From a checkpoint of a small transformer trained on Wikipedia.
Size: 8 heads of 32, vocabulary 871, 24.7M parameters.
Each number is 128 + 24 x the weight over its row's rms, rounded and kept within 0 to 255. Layers, rows and columns count from 0. The size above them is the row's rms in percent of the matrix's.

# layer 12 MLP gate, 640x256, rms 0.106, rows 620-636, columns 64-127
size [108  93 107  96  97 101  98  98  99  99 101 103  94 103 101  99  98]
[[110 130 167 126 123 131 125 122 152 126 130 112  95 124 184 122 124  99 128 134 151 115 130 125 149 140 128 124 113 141 112 118 138  93 132 174 116 105 116 114 116 150 152 142 135 119 146 128 114 107 127 110 129 129 124 128 149  95 117  82 113  96 109 128]
 [ 93 113  87  91 160 134 149 147  75  94 154 157 133  90 147 151 117 113  96 132 134 124 172 144 144 124 143 135 117 125 147 147 154 128 108 136 151 135 104 140 143 138 145 132  70 134 106 108  89  96 134 108 125 137 103 129 126 131 146 123 122 122 105 155]
 [156  95 134 149 112 131 105  95 183 124 119  92 111  61 149 160 112  82 162 123 120 122 125 112 161 159 161 117 129 166 124 124 108 137 118 122 130 128 141 135 196 134 106 128 143  80 113 108 117 146 159 139 116 107 143 126 153 157 108 124  71 156  80 129]
 [142 161 110 150 143 103 122 100 104 120 161 111 121 103  92 136 137 144 130 154 144 128 128  89 130 129 172 181 134 164 178 142 156 154 121 147 110 119 160  92  98 120 128 120 158 127 151 128 113  98 149 150 103 191 164 114 140 139 141 150 104 204  98 128]
 [141 116  71 137 157 125 152 109 106 123 127 138 180 102 128 115 154 133 136 145 122  91 134 161 130 126 105 115 156 117 103 127 163 154  97 144 109 181 169 131 116 142 103 138 141 163 143 100  97 142 126 179 118 153  84 139 159 137  88 156 167 160 151 162]
 [110 152 131  93 110 128 105 128 116 144 104  98 150 117 142 133 153 111 126 140  79 131 137 140 141 135  91 161 148  82 131 180 101 125 125 160 154 134 147 143 143 125 144 157 125 173 131  72 110  87 124 111 138 100 100 114 107  89 132 111 100 146 141 132]
 [118 150 109 146 110 159 129 124 101 117 160 124 106 145  69 166 102  94 127 117 159  93 157 145 143 165 117 113 124  91 111 136 115 135 141 110 130 109 129 122 157 151 130 168 137 157 160  95 137 112  91 173 165 133 132 108 160 111 159 142 158 131 136 147]
 [ 96 130 106 118 158 115 147  93 181 123 117 121  83 136 154 166 134 163 154 127 156 117 135 108 132 119 111 143 154 132 122 121  94 115 153 114 118 132 124  98 151 108 138 137  70 161 129 125 151 117 169  97 117  55 131 112 115 119  88 111  99 135 140 133]
 [139 138 114 123  88 121 155 154 113 112 111 146 109 111 134 167 108 135  91 106 155 176 108 179 153 139 149  96 140 105 135 154 155 124 153 137  91 111 121 131  59 123 128 179  81 118  97 100 147 110 132 127 125  91  72 131 137 126  95 110 150 110 151 141]
 [112 115  65 105 143 127  84 106 127  77 121 128 121  95 103 156 154 125 111 127 157 122 131 144  99 123 137 129 153 121 114 144 156 133 132  96 143 110 153 119  97 127 110 114 136 111  85 124 155 154 145 104 144 142 164 150 141 116 135 165 128  85 130 133]
 [179 111 136 105 137 108 151 132 137 116 144 155 130 158  82 117 152 143  93 104 143 154 157 145 113 127 154 153 132 168 139  98 117 135  99 120 136 170 107 176 128 133 133 122 126 104 160 138 154  93 155 109 142 106 113 112 122 192 126 125 154 147 129 110]
 [ 85  84 116 182 132 111 107 105  96 175 141 122 115 131 138 128 112 129 136 138 141 120 129 192 102 117 172 173 150 167 159 128 121 160 150 140  92 183 103 116 134 147 130 124 110 207 132 162  95 154 121 115 115 149 144 107 139 156  86 142 160 123 146 157]
 [138 131 120 164 125  85 170 113 121 131 104 109 132  97 130 128 113 168 134  59 115 118  99 140 123 146 101 155 131 144 152 170 130 144 137  98 165 139 126 122 102 175 148 110  89  68 148 101 123 119 101 151 160 155  96 124  99 119 128  89  96  99 123 125]
 [123 159 173 114 125 180 138 102  84 136 150 141 138  92 120 111 135 128 107 102 148 161 136 107 107 133 138 147 131 130  94 148 161  97 122 118 118 163 113 139 130 150 149 134 125 106  95  85 143 165 129 118 123 100 145 139 132 146 129 121 120 122 165 149]
 [145 157 111 178 154 132 103  99 130 135 129 102 139 137 139 156 120 146 115  75 137 170 107 119 166 143  75 109  69 111 161 135 112 156 135 157 133 121 159 135 120 133 104 138 109 114 135 146  77 108 146 153 125 142 145  68 124  80 158  97 153 153 118  93]
 [154  97  98 178 145 158 126 166 121 137 170 170 158  98 118 138 127 134 153 149 142 144 178 104 136 132 156 177 109 163 120 105 161  99 128  75 127 118 159 178 158 133 158 126 146 111 135 107 116 163 125 148 159 144 179 113 171 132 130 171 117  88  74 115]
 [153 118 121 140 124 115 115 159 129 108 141  66 140 134 126 130 132 136 202  92  90 128  80 115 104 119 112 180 135  83 118 131 180 134 129 119 140 101 141 108 108 113 186 105 133 102 101 138 126 122 127 157 130 132 102 148 101 111 162 126 131 151 160 182]]
# layer 12 MLP up, 640x256, rms 0.106, rows 620-635, columns 64-127
size [ 95  96 103  95 106 111  93 100 101 114  97  98 104 107 102  95]
[[121 125 179 122 135 120 120 139 147 127 106 137 131 135 152 121 116 165 112  97 143  90 136 145 123 119  92 119 103 117 111 151 124 137 143 105  81 109 154  97 117 169 159 104 110 172 116 149 148  94 145  61 127  92 146 118 126 142 135 135 178 143 133 159]
 [155 143 134 122  98 111 159 157 114 102 127 138  74 133 113 128 127 108 111 127 116 110 137  83 128 150 134 111 136 129 119 115 119 165 114 102  88  88 124  55 121 160 141 130 111 121 125 147 127 171 123 113 165 134 108 150 127 128 119 106 149 142 115  80]
 [112 119 131  99 139 111 136 115 132 136  67 132 142 152 104 130 169 119 119 129  90  87  63  81 105 127 105 134 132 142 134 135 115 146 150 121  87 143 110 145 142 165 143  70 192 127 127 184 131 165 134 112 137 111 107  95  95 113  97  96 117 106 123 124]
 [124 151 105 118  45 139 149  69 132 123 158 124 108 148 141 144 146 136 152 151 132  79 125 121 117 116 127 144 130 134 139  68 138 164  73 133 123  73 117 132 132 132 110 160 139 155 131 114 122 167 157 153 132 152  83 148  63 144 107  78 132 180 123 181]
 [155  96  81 123 133 162  94  84 144 145 120 127 146 116 130 185  94 112 139 138 158 184  98 137 127 168 124 133  90 157  85 123 148 118 132 135 111 138 144 147 107 111 108 106 154 127 117 142 134 163 146 165 131  95 102 130 120  65  83 142 122 126 143 153]
 [117 143  87  99 135 129 129 149 130  90  70 116 148 107 111 139 116 134 145 148  93  89 162 124 159 133 117 132 125 123  80 111 120 106 116 147 103 112 132 167 146 171 129 100 129 135 101  96 119 143 121  95 116 120 152 172 114  97 161 110  91 120 135 114]
 [116 101 167 136 145 103 137  97 117  91 122 108 135 134 159 108 131 124  99 101 178  91 141 139 137 182 139 123 132 141 153 114  92 141 137 119 152 127 172 101 158 136 111  98 135 107 110 140 131 122 129 190 100 123 148 122 134  79 143 131 119 122 105 171]
 [135 153 136 126  84 135  92 162 129 176 122 119 129 118 136 107  94 128 111  88 161 180 117 108 103 126 170 101 139 111 155 108 167 150 103 135 112 143 165 153 116 128 127 116 130 121 119 175 104 127 128 141 148 126 115 151 159 132 158 121 118  66 116 108]
 [137 128 111 144 149 161 134 121 125 140 125 151 114 169 119 128 163 143  98  97 145 133 112 135  99 109 121 146 144 160 111 147 127 113 143 136  65 130 140 141 104 151 111 137 110 107  91 110 112 125  87 101 108 105 179  78 160 129 121 113 119 161 134  80]
 [122 181 117 154 140 153 139 120 149  82 119 146 139 106 145 111 125 181 165 144 160  93 141 181 123 128 154 169 113 130 114 125 177 111  99 129 143 136 133 105  87 153 119 134 121  74 127 120 148 168 135 136 143 151 149 120 116 138 159  98 146 113 112 119]
 [112 138 136 184 107 141 148 159 111  87 143 134 121 118  76 135 199 117 140 109 135 147 118 136  92 151 132 147 135 151 119 156 105 111  85 118 151  87 123 179 130 129 112 142 148 122 167 124 115 153 151 144 131 121  76 111 158 117 144 146 145  63 107  93]
 [119 128 124 163 136 200 126 103 116 153 140 118 104 139 104 110  95 125 142 133 108 120  75  96 177 161 166 181 108 140 141 115  98 108 105  97 189 130 106 110 143 160 130 165 187 145 149 112 111  86 140 152 149 119 108 129 137 139 121 137  71 125 145 126]
 [134 138 126 157 145 114  94 129 135 137 112 123 127 112 150 164 153 153 112 131 135 129 119 128 109 106 133 184 111 113 106  89 103 141 123 133 118 130 110 131 148 116 125 117 158 145 116 120 114 114 137 132 101 104  93 138 165 140 170 183 174 167 158  97]
 [140 171 140 130 115 147 125 106 146  94 112 148 118 159 112 128 128 108 101 160 112 155 124 129 135 147  92 152  97 117 173 134 156 165 130 151 114 129 139 118 136 133  95 158 137 125 112 163 154 158 117 144 122 126  73 127 143 113 161  90 179 121 166 124]
 [143 132 104 124 138 149 108 126 145 134 116 120 162 101 168 152 120 176 108 151  97 159 146 160 101 141 104 132 102 145  95 130 147 145 134  96 120 144 118 133 110 128 172 102 127 126 126 135 110 127  86 127 131 192 124 123  74 128 143 120 129 128 103 163]
 [101 173  95 105 151 148 119 146  79 129  74 114 107 113 122 103  96 182  97 126 125  97  97 155  90 103 133  74 145  96 180  92 132 155 167  91 149 105 119 129 109 128 110 101  99 145 123 128  93 141 132 110 117 115 123  86 129 113 112 129 157 133 116 105]]
# layer 12 MLP down (transposed), 640x256, rms 0.038, rows 620-635, columns 64-127
size [105  98 107  94  97 101 101  95 103 102 113 101  95 103 105 101]
[[146 156 128 156 106 124 161 115 146 146 120 170 121 168 108 141  76 136 135 130 125 120  94 128 117 118 120 102 119 134 129 131 148 136 103 139 150 109 110 162 121 120 166 124 141 101 189 108 112 102 162 109 102 101 146  88 140 115 111 109 131 121 132 126]
 [138 149 144 135 151 117 132  95 121 121 165 134 106 123 137 129  93  89 149 120 155 161 174 151  96 169 129 106 133 100 147 143  88 158  91 114 128 110 110 135 152 139  77 100  76 133 121  85 132 153 124 111 168 107 172 202 157  83 109 123 101 164 169 144]
 [157 100 148 129 136 171 119 117  94 174 136 134 174 139 148  97 127 123 158 105  98 135 137 129 118 109 119  84 139 148 117 164 123 115 172 106 107 148 176 140  89 135 161  54  80  99 133 146 132 128 111 107 130 148 133  99 145 158 143 147  91 118 127 142]
 [149 104  96 118 136 109 127 110 125 159 127 135 111 111 147 170 133 151 138  97 137 130 134 133 121 144  97 118 150 145 115 138 143 140 161 130 116 148 137 143 129 113 150 186 127 101 156 117 107 139  66 158 140  93 157 115 117 113 171 177 143 155 150 130]
 [101 114 145 103  88 146 131 154 104 107 135  97 121 128 170  84 139 145 156  81 108  95  83 137  97 145 124 139 102 144 110 151  96 153 141 144  95  98 126 148 119 147  97 144 173 111 151 125 122 141 164 134 154 140 112 129 126 150 122 141 106 150 133 105]
 [104 112 160 107 111 117 114 117 104 136 141 123 101 151 146 100  89 166 133 109 128  95 102 134  87 158  93 164 126 124 125 126 111 158 100 133 137 105 138 114 129  85 102 126 108 134 132 146 137 166 137 157 111 106 162 140 144 156 144 127 135  94 132 105]
 [141  97 162 101 113 136 113 153  73 115  93 125 147 125 102 165 142 119 106 126 126 123 146 162 115 159 150 177  92 127 120 127 133 127  99 178 121 115 141 141 111 141 175 135  89 156 161 127 160 100  97 110 137 111 116 128 116 126 160 132 141  96 106 119]
 [124 119 111 106 115 100 128  98 117 114  96 143 166 141 112 116 149 171 150 135 124 175 130 149 113 119  90 138  92 113 147 113 138 153 134 135 156  85 152 134 162 132 141 139 140 123 115 139 140 134  91 128 121 121 102 140  81 113 183 112 169 138 113 106]
 [104 130 119 142 158 148 126 120 109 138 125 126 139 101 122 137 103 156 117 131 140 176 121 127 119 160 100 123 149 138 113 134 127 107 134 109 134 106 139  67 116 124 108 133 103 122 132  73 106 103  95 142 140  98 132  93 132 140 130 123 144 138 138  91]
 [ 72 163 111 162 136 116 150 116 135 156 170  93 134 144 118  91 120  85 119 166 109 117 138  96 117 153 121 108 157 111  99 141 112 127 143 187 121 115 103 135 141 136 103 147 147 156 107 110 108  99 138 131 162  71 195 142 136 120  87 116 176  76 130 135]
 [138 130 117 132 106 101 105  81 115 161 144 114 113 103 131  93 118 107  98 135 122 165 105 133 106 133 167 133 112 117 118 180 153 170  95 188 153 117 142 121 122  97 113 132  81 132  84 111 166 134 181 108 162 170 120 107 133 126 159 130  85 130 140 149]
 [ 98 122 124 122 124 158 137 138 156 152 142 132  99 122 122 108 157 128 103 143 112 169 172  84 138 111 143 129 122 105 123  87 154 158 131 139  98 131 131 110 120 116 115 153 102  83 111  85 146 111 132 145 112  86 162 109 135 156 122 120 122 117 126 138]
 [124 115 158 104 118 166 133 156 146 130 150 169  98 152 165 156 123 113 105 136 118 129 168 127 150 137 126 170 135 167  82 146  88 134 137 182 117 119 151 104 117 141 144 113 137 121 119 134 135 118 123 103 157  97 157 140 112 105 110 133 106 155 138 111]
 [162  94 166 124 142 170 145 105 165 123  99 124 127 103 152 139 112 108 160 142  95 152 139 113 101 129 138 150 122 132 124 129 114 149 116  86 120 124 101  56 123 163  85 149 155 101 135  98 131 154 108  96 127 119 116 170 103 135 107 141 132 147 139 122]
 [146 132 161 178 151 125 154  79 104 128 123 131 137 142 147 100 124 117 118 102 140 105 133 136 144 117 119 133 189 112  82 124 116 121 151  97  91 114 129 101 160 110 135 116 126 124 134 154 134 102 121 145 194 147 164 159 160  86  87 134 135 129 144  96]
 [111 104 134 135 133 131  99 144 103 121 130 125 140 143 128 111 106 139 123 122 138 150 134 110 146 138 106  92 143 154  90 150 106 123  94 124 105 115  96 105 160 135 118 101 101  88 140  95 147 117  87 159 157 135 159  76 132 183 159 152 220 139 128 135]]